config = dict(
    hidden_size=384,
    num_attention_heads=6,
    head_dim=64,
    intermediate_size=1536,
    hidden_act='gelu',
    positions='learned',
    qk_norm=False,
    parallel_block=False,
    init_std_o=0.00473,
    learning_rate=0.0159,
    schedule='wsd',
    max_steps=4471,
)
Each number is 500 + 25 x the weight over its row's rms, rounded and kept within 0 to 999. Layers, rows and columns count from 0. Numbers have three digits each. The size before them is the row's rms in percent of the matrix's.

# down: layer 5 MLP down (transposed), 1536x384, rms 0.112, rows 380-415, columns 0-191
# up: layer 5 MLP up, 1536x384, rms 0.218, rows 381-416, columns 0-191
down380 092:504508491548485512479506496515555458496513474484478513485505472504513494476514506438436490451473546486500496501491508507499482492535526528504488480514503501506458485552494520527509517560485470493549486485482575491521510520533483475451498513517510505475522448498536508474447481494505491502530482487522499517464514484530489502468536483506505468482522485497492485497523488474487447497521525433506526486536532518474501460439488492520526509527492463484519518489525474500548498508494488485507449512506507515477535528453517496507484530529487504521498471483515500518440487510472475525
up381 106:473526518480522513500511488541534520505528477521506533509509505480496514485501509496488522498534498524510495520481509513494493434510524452474493479509540486508486515490504494545505498480471511449510529492507504489502528467571494500463496490516512506445492502520508527534553515513505561497525487547504512516457510480542484517505535531449517479529524471496523487502482463457483494508497462504518488473504402473507530525506518502495528527521487519501488513472476472481532475504527494505483500508524474481479507460459492481503467510530500555479477473504524477541500516471501510520
down381 105:477488530523526520454481505493485557528507509494516494479475517532497498478489464450535511500517484532513517526486521490515501512475509511509482521509461512505489493487465477452522548483544507549507501497513475550499498496504491538509467505479481494501516550498474495484477528502486497489454484523475479504489510528494497497527523535529495503479530498510514532488520454492522510513488470541526496516488524553478524568502456544534543516488501520475501501517514476498524535450510507479506444510477468508437482486509490558497507468510464509504505482506527477519528526556494509514
up382 099:452504477508501506493486529507519524511499506535509436490490470465527536541514474510461482539495483522527532530521508524470511495534502488527549513498452521536489477501490498531506496495474490498485487511466538500465514499490431489491501538490493511498526473539522492519496436504494549508520519547455515488492469505437488495472474499496515492479460529498482496461505443517506508497509511494485502543485513469473473495501481502517518492538467491507525449516544472493494505497516493506475509549482503484534485410555525498483517490491469514483536452482511492491498496519506465492
down382 101:518498501468481498475480505494447500478519523518446517450513534529486514482482539537505537468533486494486455455520505470481519499505505502520477481468483477532493490537527465527519517477515505478453476528507496484514518486505549522497548485561473500483481453478487510466511504529485499495500486533511478528492508526522500524512461506503500508526528496528476494489530538481521480469473481482499489512474502495504493504523458457486435489491510458508514536475489516471504503493502461467539490500573522543480479551458492488521505522471481508510487499485504485470484459463488539511
up383 087:472534565444460513542481497495511490519538516531523471463515526546524519479533470471533514512481511495494494513451497507547447495487490480503471511507519532507512532553485466495539479507518507544480522471499483552493504502465510520463537480499466483493483468456503511494462455498527501452480525462456512508517485529521468496524556519511539457548546458488488503531481523518510527516449486559517487546517500524494478499507472488461501521523484517465479509497499511504524464489505486522505517496452466488482526507505508454540496492497506561495504540485483487525534505501462471488
down383 082:462471499480505490502523511549471480472523509438497500543470532459461496496534525482513482540444482459519530492540483501476513523500517458489481528537485486502526492455494527491505497500489466471495504473518514498550510468504497517501523456552545509509523507492517532498525507536536490536494497486530493581480519437499470517486492493485496459496505527511548508520523486474527517517522528441516499490502528516522550471526494520448495508486520476509495516519478477515472516481522458496453497507518503495505487454495541467500492486508494475501495530502520530488520498522517523489
up384 106:494494454543512480467523485502526514498506538489486491472502474482488546516483532503506462511468501477475497464535478478517528470532495472526517454496516530518516516488517468561492495511479496451484526524543489495476493490517454487540515512485544486468523538514537510516489486514516464501547503525476536506505483505482518480538498467527536513476542515506528492510503505521542541446466494490525481519524554496523527477475522504483507491502478551501503525531509511527465529520536475482508517522450533511493509467521481482501470476449521532508513461494495503484473502498492509513
down384 107:536511486507532502539518440534505528506541477509571514484510533514521532485444538494493489541481471552513508503482476473513519498510470497508533518482513578493517490546507487484511528471494492540509493495479488479524434504477433495492504480453492465469484540505485499461544496494508486486483482509493498485493521440462522485520481477506503477517490529493509507489524465538506471508521482502502508503471495528515504494521542497502488499524523495480471503501509514529479505489456506485517505533487491518521527465539529553500472479494517496511519496486517481506481487511520496557
up385 096:502535499493473463505509474508517479485456536480514553466536502490514423480543488508473463444510508537486525493494537510492510462577473518495508511482504539522492542506525500494501525493505505505541475450508460495537534471473470463498501497498503484494474476511504458526494522509483540506489518469473485504502504489467493480505535487452478523489487496502497520486451508512509489523559519514485466506511508442484481539496541503489492489480530516492478554538471530440542494548506495528476526510477538536504458485511540555472485476535510508491523543497486482502492452516485507526
down385 095:445482533498535503476491500520493485528479512490475499519538474499475495508486521431497518520510482483504504522471469528516486484519554459502521521499533444566460520497472508515495511491479496488496488515501502513439535486538536516518491504494501489468517465508481521518454498499583504466528474501515447500479454489503461507465501537481506472523535534500462501484511552462501458514520480480529488506497510543481501506508477506504563476502562480484479471519502487480491477505515472511568491496523525496503512498541534492487482517497494513500548467485483492495549479513515468509
up386 098:466483521541489482468513450527509490486483502534504524525500490500504481533487518499517482551523491526522498499471497521501516432542517518517496500479515498476497510478474518509492484470498551508520509501506490493475561505505507519514505525471505457557463485537537539483472493524498506520500525533515520498520506515512503490439509496504502513524502471497523508504532535453535493425459483467519487468526534537492498476509438504483523528495561479504534484482515531497523548510509458485506488450488504509525522485518501520511486505508510522485555497447471465499532500513483493447
down386 108:495483510462519488493535477476507496486500511482468422508498452486515453495477530510529489520502485493470489493499479541469481439500479508515490533519504512510515504464521495480508485492479486520483529488488513478475493467444485502472507479568518536470510510499481507494488540488512505501456511519500459520475527501495452516508426475491499555538485501512455508496495529516507517529485543538540497463525466495502486516533521537503491491455469477505495487451477517505512501528519504523492527490485527443498465503496515527507524481462553483492522528469530464475484481488518529484
up387 101:478500475491510514519509512502537536466475512485537474507504519530505516467488480477507502505543487539463499504526488505537514494529504506495451519487509539466507531551497456474521502481482495490520529487490478502525513511467513469497523473507532501522514490496520518480487518512515527507504476499512538526538502479525501510519481509494525503486462491482540477527520510536525461515565489518501517464488523497509548506493496493521523504523518499491465507483493517522507496458521461512504490496504528549498487477499501527472490512514495454522535550513453475500493446449463452523
down387 110:517514505536567540460507509525510535489475501488493455472480494524552518462442548519490538530496485569522483476491511463488518507455466495498506527503498470499485567484459487503506522490505489508506486462488479481461496466556524466562458514506490460514521481522459495519475467515487480495521488493489543536513497539467495504521504517500494504523479530489509495509465451473519527494515502496491518506534533511474474520523543509490532530491516494465508505497543494543497503504467509515475487471489523530502504496510452528516530494523505484446517525553460535519509521521482486474
up388 083:488490551509448503458532489499517488480484466503519494545472515522529475496515519504524513475522506507513490493484499464522514474530481487516463467451493513504469525496531498510465465495541553470485483517505522543496491548484464524522510490531517471515517510504524545447494491522517510496509516531517487513493563522524487518522549509475517478485491489479513542533536487492489523513458509499472515522494477492530512486500502501550509515514493499462527498506519552553476473467495481506493444483473487510494509492504475487491484477520461499507484537501517499500510550464471487515
down388 079:450520550495493496490523481498474494501493492473507486492452499502524514473475547472497519516459484532528500536523535497442485449439525462509581523516496476481494511476497476537503503487491496498477489488488535522496473477509517509489463496528506482469528472495481493510524487503469503530496466506538504519529497531487504477492467523462483451492531484519515498522536472482474490467548507496483513530528541494544468500539505447498494486444501494482501538546501504480454476491481525494493483500451506553533503534477522522514483506483525543503473495539523459507526512486484543476
up389 099:498508464528467524522560531492475497524539517509481488509506476539493469482490500481512478461485481488489507510474505478503486504465517500494518493470469503501449478520509524509502541463498467483534500524466505495486478514499475499487491518486475486478499535535472511484516501483438528513551534536551515475483503511518466473477499516486503497510491449479504486497466481541510538472508483552453480488441474524486526441544482491502498515505470501562494484518456527478558515506462502544513472498498518515532520513499518483431494503491510497506512516508488538516503487528458460491
down389 103:481496464469527508511464482485506515507497550495444491493505494443563507505512494492514522495488481506509512511496540568492476467477508543491530479495503513486524487527476521478510478506540506488525504555480526532488494478510500499501450507570503545484483449491449541530512501503563486537508475517485517541484486501524506545520545514512513487511530515498466490458520478536530510460513465460537484539497493464486499529485493503488481479513488540543486462498495517521519541465496485516501516498466524530539489463471487501506497482546521529528493497472478485539504500507508514498
up390 099:505515489488438561530505498544478522517535504476503485493497521504479477532487497452493484553490503482538490528499492492560477456518541491493465481555515507507495520498504502492498518506497472518543530472483499501454500527504469477498480537566489492484508518509492495519465517491488520537521478507461503490492491557487530511499513511512495512513515526509525526521514500537498502507538496502500478447540522513468470531481487477447532485458482518515515451486505488487513526448489454475497463460480498526513513467501457499503532496535485473475528466501513503443491506532503485476
down390 090:523473516507510449475503505508511490501494456549453498493445526496502467486495481496455516484503511482465495486486490486489522484449514516510495499521553476548494457505498503517490493518522502451460481514499528506470487526508508518486516516486561503560532487495446531484506482551484482483472504485476492511512496475534476509494453519483551467492503488497531496494481493482523482485534491466503481521507497513495477513515497500473475482520525505482497503430497505477501447536472532505522551499515499511483456523501503473475509481475498480498464490505505533484526508468460489479
up391 098:482471473538484484499538508503495446497475520507497502525470480469511510495486501495527474518505508477498481457500509444480501480512508447494518495491467529528477495474469485536515536526509512513526494526497498472480497496516505528556569503477535516462524494488518519481509535530502432472473519485493491456453537480540500437506539494467470486532494489479499470515451489481507520499485530517491483564457489498507498520496528484472486504560523493537513482514488524531508504519488497474510502491474507455527514465505479551473488568517468495572476488476490475470475503530485496544
down391 102:485494500482525490500519481459461496501486527536485498503462539483498478492477504498489476517520512517478463493475531513508492507501501517511479480506495510526441501462510512482420515523504480472467480482510539523471505515531500522458521504463522474545516537503519487506530488525498516524530513492470508477504504528475490508458530487564515497507509514518500539477479509499517488514543558500504529521436498497498560550489500486448523511462518534508504508543521501507476477497488476511546450501511536492514486418442511492510512484501518482487522547503463494532465537494516524481
up392 098:548521488512462474505499536490449539556534490489491445494527508517498497503552488521498490527522501447476530491520492505442508500478494490471449517500518509485509466492487518515458507527511529498513539459480485496519478515510492520491504487494476513491499501513493523508527464522590473481509525536547455523542508519474488464496490468462477493520518508498485501491520521503485493492502485491460460470504474526507501483491507516493529490471475494510478545513509509489494507479517500497519527475513467483522513516470505492515508512511506515484488505524503462562502525508530462466
down392 102:471518486488459518499468469541518501455517469535486537489497494449508507511432501525502476532499459560540485523506502482530519481503519507547477501497524514519505556520527525498503471464496478506519491497491485481522508499510495484478469500521470520482544542473478473513453524506473515497510489495498533485439527507499534500513488542515516472498544453544509492501503513468525493500516511476482499498513494461504474506523515521527442458528525529459530526451505534485516497504486461505520491466475487457496479516519541439494512492455488540480499489499520533487550478498489520527
up393 102:514513455479487538489461546469491534473500475468497497505549495527494461476527496498494511494526533504565522466483516501485482491525485494474502470479561498479488506510482472530469473487479488450510497519504523529492506509506533485458524516488479481460507526503477522490481535501491524504560466476486495480486517508456509516513512478484472433542484517462501521498542427465504527496481521535520528485501512508467450544490515502505495502512543487553521488482516538498511500522506525489484525501518521528494513489560459467481518499455487549468470455448489480496497495517485472517
down393 103:525527503526493444525492510511471501517526521483442492527524535467497460544482467475506534511484525484471529466487510471518521484429470513522506546507492522487540493491494526495492503509516521518488500467498420540478513489516466462568430491500532450495522493476505483482553497497510463494478499508509500464514495520519547501519483534492485487491510533518500490483516444537492483518509443481506495515480480470482491483534503494521499525539480513489511504555439484487465566508498485473478506443466477455469507469522516496552530457480479531515522496483472503516485488461481473502
up394 106:478481536501479524508507495510508500480492473473541526476468483440535500507507534494531532498469498509505530484492493493513493522492524487508473452535480530536472520546485539495525513533523484455467537470495461466530510505505486529539528537507479499463505528484508511505478512449469521483462475523477481455547500504482529472477454518508489494494499474517498490508503499476500483477508459444448499476494495529501508558546495504528503482473466462497490500518501527513488505491493499493446499513504486466493504512466465484455540478489497461467544475506450488533550466476439525520
down394 104:494495453502521523521515517520544501493462496528546531500506499495521531508517532496473516505483489507482479449540452472493507495521511498535476493507469544495501519466505529538542495493514500498490465507491506525516520459541492515499526457509496547487492487459515511539537532472532483466509526536504528525455446490500539498507538555534470501480567530486509473510506474496531518493484544483522493473480526559502475501527510529467439458505493519565531539488519454513480502491488495538505517520532495516506468469514500495507495494514460484502504504472503483487466499491475494505
up395 100:516516494539533531515520498459531484495527487508520509516503512523490500467495508481488508508498472490496518482483472519478519513530528516512468449540511501499467485486499522503483476480532498456509520541516547507485503520528480497497541494459520467485446496517472460486519485498460511494471485433519500528543486492492525504481479495462493467540476474490525521489507510507490496530478491513499509497520462538522493478494480523469432508435491507507496502462482494488523543517493497504545503541515492478519495527514456501515461535471481492494501501513505488498516476545491521492
down395 107:517524507476492516459490490524492490491518520509486509482476496434520529425528513486510488522458494472510525532520497520502469465507505520483489508540493503476494492504532538423518549470521538480478532468527496495476490481487521552459477515495494504456473497489510496463498466495515509550524499523481524496521509489526467476468530527553510524508440518548468472554510474477496511472468526499526499514517543474489508528485517522507545500519502506491494482523535461477479496468517521495498495487462531540515498480493531472478479503526534472517505537454543502465456538506508469496
up396 101:519480500548510474464480512467537509518511506551497497475493522480504467540499465518481507506515484499512520494475492488500520509549516543515517493499485536517481521512511474510504485520519508541453494489480447495491462519519490518506438512531476493523449509494497478500529452410503470487491517523490510514501477483508544493524513512493526480474473486488496501501499524525498450484506528529484455477493484451536481484498471543485499489521485550471491468476505513472437512499473483487521530497475481507496501516507483453503557543488482495522491430513475526481530498529469513531
down396 102:484511528496530508532521524492540483505552470500477544522514510514487533481488500480535458549524496559525476489483496548498500535517510498487521525499491457529508512502454493566499520486477491435487469494485503498499480505511488491527470520528531483543525484504499494454537522537453495536485496451565485467539501503473513474505480499482492522495464505498455488481485494515486513489469488517454486514483502480481521480499492495476519507498499473519504521506454503545537536502474495486486538546518507534502531493467497477540520480500497524538489528480494455501508487540465465516
up397 101:480483470477522482478479485530496535496504547504508472463521473525502535521501507517512485493507540492516494469521509485430521465510492489529517515458519497496527518545519473464524459524511474475455488505517499508507481486503514513538483477477493489471507517515517516480534527483521448501521470490514497477484514475527478520505521498488505477529535506498517479513512489507466494457492486484463488470469487500498467482517515467513482539523465533531481482465518495469514500504464522505487493482455484528483500479493510452519453523521479491521460492498518517492505475544523529532
down397 107:476525493462497533523498481488485494448483486515516518514455504483478464462480528487508520492488499490505519503484500552562517522495473487518501436481496475512477489489507556533523463499517483560471512526533487504514501558503524480475527517508498503532503496469504502513462529470530466485535472442513449536493518500489507487480504498474516502509520515538530489469522503488522523537504505506446499504493497486546516461529508453503538450446480495505467541454533508484468531507533499471479498491464522508539476515475526483483523502512509446450515489512524518544510492494477477451
up398 099:520516476486527513502554519449527512514505522528510530501501503535499468508475483497514514487484524480512519497457533473485464525455509487502533474489509533504530520504534545479495469484557473473539502528507495517536455479497503524530481497460528527504561538464465489501487508509478520483479510514516508536517465508497540477511474523499495471493461497529554473510539520499495491488518499484502523504527477519465504508508475476501490487497484514505464487496497452538519496527485483492487535511523492462485504531483502494489482495471508486460520483477518521538525504521508486495
down398 100:492454502491516448504493459534474512503520508460488525495480509494503489444532478523479475522476501531509481523556509503450513493489489488490488449505488523474499444486493508453498504521490529463441503541497488520508547480416499442485519529508536514467510468511528494484462496508532513506531508488496507501509500439454477511516483545466484479528503498500507571500475454471460510520515497486528467473499542481481528523517531514500494509475511491523499506514494522476480528479469504460468499476467490553496532492534555501488510466482455505486500480489504451506520513497507495506
up399 107:518516455541485523492553458462527497496449496545498464512521499499494515485479484505499506543539454499516498496568521504491548542518506513495529505515482490500511497536545464507524532490468478526495479453476472493498474528498473451472470528526511543441519534489483465525468475515489453531490498512498512509494540521497472519483523509481542435511521467513535514492542509500540535487502488505496534511532511528480487500478479555477495523553487480537510494495512492507527494491496487506475524503454518486570495506523546458524486507478459477500533494474500482497502448500495532537
down399 110:489545500533474524532533514484475545489519489536523502483508451491506498484488514503504470516541461526442479489503461525476444481496521515496494464482518538522534507517493518503535482480494510519494544516471444497467464460524505464518509546477518489517520504460505492496499475523443523488483465495493473525490513486464496505426492503513457496478511525509486481491520527491514499529533504532457504546500500480487482546546522501495558511542494482461497460513483503537496509502475495462482511526523501510509525507479534498482502512543477494531510520484491523523505499508492506536
up400 104:531548531504480498519520476481475499408512522458540524470502540508530496464521456538504491480555494507542534533477516508505494504470497509521514479513506467503489516487489540492486460489458551501543476493496552486508446547462481500475508487517479535482498550524495540485473557536532539466466515483483499496520543499505490478483555494528523481513520481532474512500503491507465508531472475498504524491536480506454528487504484499459513497499531512511460480459543517517531492494474502561483502505487499470511452508472468501499514472474493499517465458510506514522475474513543545516
down400 103:476484489509519529505490521529506479484474512476510487483491468533502540472536480477504471456502514470544514483491527483490495514475519521518485490563554519520477459503462495483507543540513455560499514525491510485490493523529502495516505487542478523509489494478539515490471511528474548487460475478502506506498535498562501523514503465442506514493506476529442470494540473539495503516503442494536456482478487461536475498491506484483500482493448501530504534485510517504462518450494511540506482505456518461499511543525513535466508507507461517526497521493518524530541499515462505461
up401 106:480527522485528527471505534514528521417524487518495515446547492472505509494460501472499559532522518511533503488466503467508497466466492465467471510441459476480499500556502495520471468467522479504513489509521507481492519481525517541505506500507444468488479514467533487486528547504491518506506522482519491523533483499502523516501517479523491500472532454495507510530479492490526505474484488524542509494494477484505496475527526522521516507496510488490496459443553457505534507470484477511468519469507518489498505536510504470507502480497486500496530474534473509486486466496489498504
down401 107:470505493497523544528467455505473486534519496519512512483507477505497440513471523493490472509524508508493510508530514560512515510540534464508523533486549516490514524534491488505500501482547454472494493520501479467465482542468508489483539520504493520508499470483503521483480523499473502508469476532511519423477501528473474476487542480489455525549492506475555483504481504475477543480510535472524543465449477501521464501519560518495524489501530436444499499476453512508496478475553467499468489473524493495502520587524514487503514511545459499497501490508524536535514491545461526482
up402 099:464511508485492496461527545469556506494482486468488500456498541574480492485512509528498472462553522495502470527490517483460496495495475512512490483466449513518485449497537512524530529500515512451479529539509503534509505488494480551468490521506486521508506483517482494495503551502517504496426510485499522464547506492498492513523491492487484508485511465481481465471470485507513479522539518544493476491533488513510530519499476501559462527442526428516501510507503495506488467492453488516454504427489498492499503528524455495496512511517466496472513535550575475542494476459488476493
down402 103:491507506491498537517515492514484467453549513493528529478475514493488537533511491454460497549474440468482473478469456501522481537490485518502500520499492454527474505535509490485520530504514484520491511478500465455497485505530493464467508540511519468452463505493519515557565456490500484521544498517447485492510496518528517481474502502512491499471513524492483506491522492544494498501501492527553473534475490526526468515501551515474529569509539509516504520545480491485517499514504493535485511489484468502556507480532508518518517490521497457532519533487475514513545519510465479488
up403 102:482514506482495522502493496522516518549492545534473483476455532491475477481524477530504468564502526514501494491488478514508501494498497489484463512486447509508440501528568489501498461512522464480530486527506507489498482519482496484535479438525480471485499501497531501503485508525525513485501494493514495488563510541552534485508470473443529528503541394496504502533552499474514472475439505488471489472463494533520489501513485496480512454522508493536512483506459477500499510471470486507526504474492520487505518503467521498491509510475519499525511487496519521514512532442498472529
down403 094:510504525497485507457489521495498492479474441503514534483500526488499523500491518528530541477505509486506480441492472492499481524486451519492497484541520460482561500461511472504451533515508512481520529540519469508475460524464516473515495511463534453489486486489508498515521452519504475511504515491526518491477531525456483557495490497480488494491462524488496506499502499531479500490511499482550548467507486490472508478471508465548534492511504530485524481489485523507462528494485497524489496520505514534550472515523515510501455528461522524509524508517518490508458504465530487481
up404 103:488516538500526549514498528509479524514455472494483468485541483457501518472497522519502474519460532499534521496519487514465472523497532498539498509526510474461482514529505529450499509461484519524518532498469506537486543474499551501527506537525491519514517468560448490493490515481524487458516485538520547516517470484545487508525524516477480499504492514494433509498480496533509484493486510506486506538543525482494521521496495465484518461519473501521518508503505448482454513462499489470485487474480451467511538542557543486496481452525476460521490484519497486474466508512481442560
down404 102:498488499562470455476532484510453556496506523473478538528525487497505478513520491487489469502550512481473501507521535515534477505481516479510447522458501480502493514417459454453500493537532475461507486483536540490498465467499497467496476496437506493512473511503489548523497530477557490439497547489476485515486488527468514479507518499493515482499489454521496522523489512501477520521471516544486522530534500537508516473482489494492514494508477485515514495534515489470498497488475481545507485558474488534496478457487520504522480527456564484512529493475522497505493511491479514472
up405 101:551524576494531443511496501495518498479522464527482475472515515510493486436497459455484439468549486452494483520498484463506474521505479494466476531478463486446474507521512511490543486515483545512522537502486492503533516536474522457527468529502516519476477499501540526498473543556498502503487500534509487472514470504498507543500505489496486513459451498535472522556437518473498520498504493502528495550493517500524499494524496524478489504476496483509481447503536543519479489484491481488511484467460498525497490467502504441489485528521521459490521518483501477515500507486464513514
down405 100:503500544515490544508503481537496498475533511446489521482505477520519537483491490534512492527466526461494477496492516442508513491505521469459524457521507459446509492457470540512501487521498501508522489519503490454496536511503494491490475520515473477558468502479524523473512498500467500503498491461501485521516504550478481465499490504480500477484475538484570490505485463523487499484496552529515548513473546559480501496474517474516522521472502478498487510494444506444503438458448519523472482498520502554509451511507509526506546500546480529517482509495485485507512490529494493525
up406 098:496500481448491482496503495488502450525479467505486467492498498508520468495513518528519468456505507485551481551542481499520513519474449482503507532531466529479498478491579524490525478548487516509510476530465522489524495456524502498535546525469500482513464487470472507545482534489465464492504509533514503522535478478486509481503514475513483492514478519509536492519499535501558529470478513538529532472501464520558443446500489462496543450496518496514475476532537462506473482513481509528474496532504506510487506486512490481568521513494503500503488505507535517504523436475488505542
down406 092:524463510515488479461503487474521484515490505489512493500491521531509514502481474527501509514500499514534517522500529524520514508492459503524503470483485519546504509518489546491512524468514491563498452500481459531545523487442512509511502533493503501503525472474521442495450503505503499471481540438510508496515535495510493495525503479516502495479518491507496507502490479530509470516473475520494506484469453505476524480499534530494447504465502501475474525529461444507498488534509505521530474518495494482518491489493511495519501513480504493502529484499437544505500514485534525528
up407 108:479505513492450539521452505504464518497425527472539504464439507518498515507479511523517539499519476505494547500454504450532496536523482462467492457498481473454495525511506534506480494482520480484517538521531496509522526529512523513499523511503484499454502472467470514494521526508511549494489501482525539518493514542503495504495471517519520485499488470525516518491557493555500498523482481508496514488530522517490488461513478502515498546523521483514492513498532554488482504501501484534466496528457493499476495479486511491551498473440499520475534501493474533476496491494516502499
down407 099:486476484516484457520528509484527479491492525504429465488507516525509525472472481498501531501512438498532493461508478498499509510502506458500494457506489500476467551501496514550535506486520502496519503489476509497522463524487526528508463505502537466470489543548521492514531499534509477475511491500500521486472478494475551498521500527495507481536466514487534495442438496531511526501531517467493529478466496507497492477454481494486486490462542510456495522483472485463476545514492522521547470518516488545498487488507512498488491486515531519499443431468475523537460501512516513483
up408 092:496533514460546499540498495457511504466546515508535522531544474534484480478528470507498490502489495507500495518468510484515523486501481493518499502531498519502483515535499513517501480462511516475473468475511469507483505546480549522509539435507531530498465469485496497484548484531483540441480498516491552462496532506506525491498511530491504465498461494508507519516536509528483439533456485513509537475516520503506513449491481528519472523506507488490527536460487480482447519469500523485483503447502520500485506525488452509497515492547488515477482558508509514504492519490457525513
down408 089:469503512514479526507527471503469467520502467464527488483536487530504487481475518480503461487510489532484512511514511528489526491490511488487523528518463499492485477539529474487517510541497470440513506507505471463524532522482514508512473493486489532501511507503459506475547510502503523489486534568513538540476494498486486530499491532558474492487521521490520468481547529501503488483481501474519507508561523482544547501535512503493555524512442471485499549487443474548503516478476524522451481512518535504493510501538478517520485495547490505493480493470498485526497526463493468512
up409 091:483535485513472458470478495496495510500502515527502452493523476508517538456514520475515539499569510520509516534505502508496472489493504467473489489505528491537519506509497532492506471504524482521521498517451502524489508518471518480496513516500525503491511490528483489544486515499548484514550504505527504485544506519520483516503523500484518481531492499490523485501509490513438454454503507539511506504501511466472484479510456539506499530525532495496506487470529499515487489468480472480495469492518506498510494496502509508488550460492506490539501540451439464510486514470514525526
down409 090:524492492473514488566517519506489497437519485450510517487463556539518470502474460492474477516525507461492553491527450534491527524494524462497549570500519508456552499502486529562529529507503478484466506480509515482488513511527497489468513494495520504458499515503491535480495513497505463524533498477527504500479469511448511490461495489546480518467503496474460505475498492469520463510492450498494523510528480537523526498495516475499509511479477492470502491504511498481499487534437496493488464501504462517482512463550518500526484516471497492510472511512507500487498488502548487499
up410 085:493473489496520514542510477540539506509529516545469518466532552472469463499509480483440551494484548467486502473520483485503500528500477550515517525474512550521551520494482509515505499452511513494473505534440489541527475494537508523514436515541501538528519511472494503500507527492474493472514482510557532507438532463448518483513523500480499527526503473492463544528497487536499490499517478513476507505507497520511505496481489535536513462468498464501529482471490471503496492496508485478509494488504477463522474490500533495494479484471512492477485474551497519459533536536433456479
down410 073:489529522483447488530509531487495505493474548485506468542455547499507513536524445511477450495522502497470516502521543525476535505440462473471502492547543520461516513501519515509509427502540494451494527532500535487533500483510484540519513501522515481534488492503489499524536515499517500527476545502527493524513523483464470460493460486498482502505506493492514512516456502484533521516546528478473539480465553480548513483536505470469516502475520501492511484505494504495550486506488476511497510547504492488482476528471538475485490508484451513482534501494483526534518502492474472521
up411 102:492487493490495516507535495504519477544516481520464464504517517516443473521464504521511459467547530511496497506505486459469503486505530494481490491497481507454437480464557498495490495504479536476474513521561474533452490484491511502512512493500483535494482572480537535527464507489493489482559543517491517480507487516524524527494473471482545507496532464493492432497512500512516477508462486510482513469470514492511506509494495483461481462493519495508443447494492486492512525519500496500479476493510490514485507537511474498527481490505501491466517521496506529516540506476499512494
down411 090:469501486473503512480497507495495537494511495525515512506496477486503493470442533480494521470471514480492520449483480511507511501517457488527540504536517484509518511502467483506516550515491473510485481499475476438544504497505522516459464510476512452504533481553506489480557469490482517518491507512481494487506471554476500492515481487527476473468516513513523540466493462548516521489468506507519474426513503477501437505477479518482548488493520528530500539539515487518492497466474471489475486481470518507501458494453493515453493505521513530537517477478481506481453509486517507506
up412 101:459512512523479547520502506533502461554456445453487491487469478467496539552484497513486442519505522463529470475538510466559484476516524474514453493490500461494529452493516521507531486484485508499505515473509518507475519486537487530467530531531521502507521518459489503478522549493518502466440505539525468542504518494476491496466472513530472487513511496519473509508516512481485471517523513474480505484502482505503466493540554539503508490507483553520542500479522499479524446449492515517505463490506504486524527472492493537505488487464486482483493521503486487520551509486507441486
down412 099:472448504522542497516484471511457544510460513534486510477572499496525506472520498531465490449496534523489510505457474537492505471482482512536507529498492496536507560507504490492494448496484502520462518471513478531460568513529485514502545494476533533513522498523515497486528510487475464471503488501505470500488531554506522521530516543503456512535535506430517487476480469551498489514469504552509564511486522481467468516505495502480504519470479519516495524449456486483514502530490493465501505489479464489515514548487482535506532509489554503503502489488464505534505498511496494494
up413 097:501504509491515466464505471483466506541526542536469492446489465480481523496465484512517528513503528474457507519455461464470500525462493510489514561493509481446502504487471520520517513505480528464485573474474476531493466501448462554521540488491542505468500504480533460520535495459505528462519463533506510492493474492539505473512489513496458514521458459485533496525507485505484480480489501509515506511495511523479453485539507545485504485518504491484482468438500457503479511506511477466485494558480525506525517523476472513462511458564449498515478503520508502489553457495510538524
down413 092:517493490487519474519493515477533480469490498473493511514525525497485516486481498509446532494536512530501466494461525512476563433495523501535542509487515549488464525554505491473503519482505516499479508518491519463495518526502526499520497503471508481474492502561512497538491529509534478495489512528485488499479509479514545504461505467494524497457486529505525514461479461491516462530499460538471511510509485498487526475473513518495524460546528515520482496488518478492528453526483508511510463500474505527558484523543481507505487514478493556497447475495494533511501496497503530453
up414 096:506509508467481501499458501517497508514493545484506501475470518521515527477518480507524452514497522497482499517461461497478502515533516508508498499462538490522510498537469487486487461444509569473528475494572463496538495525476513537511492488489495503490475483507522494514491549513515519528505549469496496454497514490538492461469509546465492526481517465521499477515488479501481512470506494524483508530454474522455499505493492517486483548463471509499460512492536506515493466482503500496463511513515471465534547451480450480538532499469468511519475480495529515532510556544480504489
down414 095:468530523503491506472501480516484505490465459506461473522501503574519530457515500511473513495475475477459498503505497516502465517483497475494554537491517507465492461482511507535533491563500500521502505487502546472450460449497513484463502463506506503493460495512484532498532480517558526467488492489494534524511488503444481522511475474479516490526431510521539498456533479470448522489483431500515492485542486528499542507507505481485513479544439434560481502532495522535506509495504510507510541483439512448504512485505490500501502559473552537500494524517480517492487525499485444515
up415 098:480535491525488517512510487466497518488532507504519562496483491449508498523534493544497508528521507487498515497530455535486522464503475502453509499505491528483484501509485447506461505483497496508476503470466488515478515469475502527478514459505504482499521492516467511525505526495513477535542501469528508434516481495449501514487526499515567479532538483511495494504477505515517520546543529453532495501478532447482479503484463481536486488474487540516492483450465547519478492519518479484521519487484485510523485514501447480509508487505485478496452493481501485504490531486509468523
down415 099:485483507491537491518493504482509494483495448455457533507538502512519499500500501474459492506505467519523435492513547524483561475473544533489480483471500483495496492487460503493481517500462527525500502495551504480495464544521570481516523504464505516470481530511527499528475508460494466539497538459504541509484494481483516524463504535486448521535499482489542517470499526513532474516521492498530471480503455548501508501484436508495504472488479471512495497460499508503456534524490489547471503505471527515529484497488525486476516511508523458561483505476531463466508547493525509502
up416 092:491452506519442514482512485563508461517511498530492489456487535450495521480501522513478519524513505511495479546494495505484506494512534509451478495514493500537487518458512538463503534535488528478572520512501510531449501508515510479494470532481493516526480479501507468544526449495547468494501496526559537458504544500533509453491499509477523516488537523481513491510467484537496465522529474486528506476508482509503481497486480502499512486488456466491499487498521512515468503513520514497477524503511520498468567521445495530473476500550533465517510517526518482463479486482501510474